From a checkpoint of a small transformer trained on Wikipedia: LayerNorm before each block.
Each number is 500 + 50 x the weight over its row's rms, rounded and kept within 0 to 999. Layers, rows and columns count from 0. Numbers have three digits each. The size before them is the row's rms in percent of the matrix's.

# down: layer 5 MLP down (transposed), 256x128, rms 0.11, rows 12-22, columns 0-127
# up: layer 5 MLP up, 256x128, rms 0.141, rows 13-22, columns 0-127
down12 093:479501460540500538500421579499476629556468470598485472492441378525511417494489503473456480522469560546548543497584577536591468516431446553483537512482455550489520497503471571517618524603524498430561448504481520502501551478469518548435484412431487463539518500443449528502528523473546542364521432496503510520540474554434511459474584447574536505499604549570459470515564478489369554432523
up13 106:564475517470505397515470573437475484474598546475438467464477561492495563494542521541478517445463565511567362485449526610506476436480430471609474487442466413494610535532535536384482473468585590491479460548425508607537537591441510471518512443534518434553498492505473526448504547535469503531574476511486446522587481493437529523554472509538600449565463468507549446599449477508510507453542
down13 106:525598492466590539546573478610409476483451465444515495502596479447526494530497510548462492488475533507495540550412534464548568474594463464408444567477540562436415486470383483440468482469505516471573475488490511526433499483390472552449539596508499512474563476412570567475553518488557528443483534465471552557485484556538538483618499535496445468502486501530540556406464564497351496454505
up14 102:540613517495493484522476512560420495532513471472426558508447489487498544528480589556615519416519462427444478530489472548515453470465530450500508594523493654614460503489470537576449544434506520563499467522561464528479489479468504583435416497564454516507486612602498503514474505626513493599472482531508511494524493399444463548417547483535505404502520458551570446481583501463546449487454
down14 109:608552538457545529515513551442536624420527528562506461617457491450482455497551568456430586556491540545516528483529470470537485509502487574428486437423402483573519491407400559562545493481391477540470496546536451492467564443510437532471477447442590517518460444544475552502613442509566467497495483489409434489529557500539495469595466452491517427564554502568521499452512481483489511568435
up15 105:548421467454515392494468415453474507588502515450484525492531535499498559550482534556580493560500483580476545437469608499500494458542526473543457540503496479430442511511396547534602535499474488480419627600447509402547538597513488506451492493536498528450474466501499594435503459523449550546483526487487615473431488482458485556488464463552426580521502443527464561534536477626417455505407
down15 100:506513408520535498417440461470565444467452517457467497490523432451451453539517477437499516474421499463507546441555513536529536535447468523452478459486572527426425462375566422534535393522470514512491542469505581448598547534432585490622484466504575386540478462538477527408538460536476538606441548490529546568453611459495572526464480495490479416468468550452557472494440435452533504495545
up16 102:487473475462535426598488408391528491499574469460366585496546511481474466404434501507501468521489662450511494457490496402415581535546482473416530447500517456491456462491489452513472492517446533503426542537441503474409528502474555485534546471448464515468504557484525559464489476584461513580465516473460570401469483421461607555577464490529465485458494439427480463519554544426570500530545
down16 096:557458449475524498548494425489451378534543424503552462417606445459520498465513412468465528558515632499367499461485515483505491489502491513534566456587501512525502516501517549508545476463472577512514540507420555528490390576384485403475493455611415494547469518537469412440489396506549512529390518545559516491433588505480500456528554468471506496491485492540539507494434521585515487540445
up17 110:503478489562529558483470432504455466537516482458486543537543443459566536622477594502523514484565474543537466553531455476432463449530513515511473510402503661617442537481485464513474512441417494513508533491409469465505546439413415453552513559439508579436417455557519504431468454435532539538565419536535535512581473456543507464407449546491579469565483510464503513518562510512587531437597
down17 110:511452465462396472467528497564496467452521499500515532573491563484483561483460438450440580532486439469470496478563500503468501459470548562465460521504507576604467488371535413441560462466468423543500502592531574374490523481440413538506451556492423556485565445481481448511483560499599455373534468452476488473463490534472574430511570443533584434463498545463558530594515416552472511504444
up18 102:488492460517600499464510568521517536438464496512434551511463552572541500495656489526439530435410588486609451521470496477509460515486487500539468537467518485421522416463454544533466421455523510533472403426406625592577502483537495444499582544560540462532533424594489552408490439562435530445527459565451504496450552505495509483518488573479611523498505405502532520519513479497455514446451
down18 099:439484464557521419529458467483574416626517483452450514519527457491447452550403554470419533435565496553491523517487460478456396615532508473506519468592518570503545566436409531479353558522541501562536556554442464439418566583561472623522510475470427416538541476501517510482468490485465571480477454461553533531539524503499487455512434543469463554549468487430497523518539489556520558440505
up19 112:402508489437551460471512421447541440403493525504483453510426425559504485551587523496549526506527564446451470473529571511490478484489424434548548564473547475536501462515467590619575547516540454529494472476568439469507527547524594560448458477538458487545433493499452425474492558401540533506496515499453583496447569524512490437464423487497488566587471627421423504544478396409481517488583
down19 102:584493440436503485477482560483463509530524571521517581469455427480544603413407491498565453492501527552473495494475617539496549511448422528464475521477431450417515516564460492572543475540426488436498490617551447508575547475533551466512468508524429525460403441503479552582533502537613461462502544546522589557536468485464440513585486537496430484595465498537465461503451522482662448502500
up20 105:506511417488471474518560522416393425549460536385535469533452487476495386543502560512505477427439509441483554566525413408563511535538543399557474534407498559503461576490443554502571480436476494571434479459477514508354480519500521510477519553505500487512559475568539609448462500484469584495506547591503464472460478460536529489484564455428512533499557608424516516515453522462395509480493
down20 104:488560570541499607426493518496576535447534471447540480428512500455514543455501455542501499517499505484500557459599419533523442494432469434451457505569467449431514479517540461514447486466483472581497501475463480448457540405527504612485438437613543508487505645452459490491520466551514435553436435401511510482439468506369517610466538516511570558495527522433453442469569536430486598518455
up21 109:472451521421538449496471521555444566468594463490444478445427386492465508487477494504519526503419584536539486485465509628409545514565508579468496526500488501460550468466567508519466519429574576541425495478553458542559421502481510519521561542460505533474418463445501558523542520536365454511417520582486521488490432509384587526522549529609444525481583522424505521480541552456510413488580
down21 098:461561528437412423577502478537466493454521536477615445496463434519473465494518491433654443462514478469501553501573480498497496428531600457526545527520474555459414498472474465530511540497539489457540430431510563583541479452558479530505515543540516504545560508485516429534377408542432494491392500505488457443486575504501528488444333523527428452580537463445507507484577545521518498527405
up22 102:396468494434460498535530415479547486479500534474481493384540451535506436491556532440570518495498522500486484397379520566514518509568491550597523495517540518625561516523499474481518481438528497510488478612485555558475480471507501443495488527530451553514515575573374530483474457548347494559492543505499477445439553450451528617543581566573541540513436473464508527506426509485447458598453
down22 085:474436517464459527518538535505471496587473486554512514560567510452560529495484559451526521454461454631542482484588610496624463484509540528557584505429549536585470533529503534469589541496529499557521537578495485565456576583472441500562478466472515531544463540454498511521396479566520454422469578571489490485468483635476518486497580578519465434462488432619521438436507466536484529562575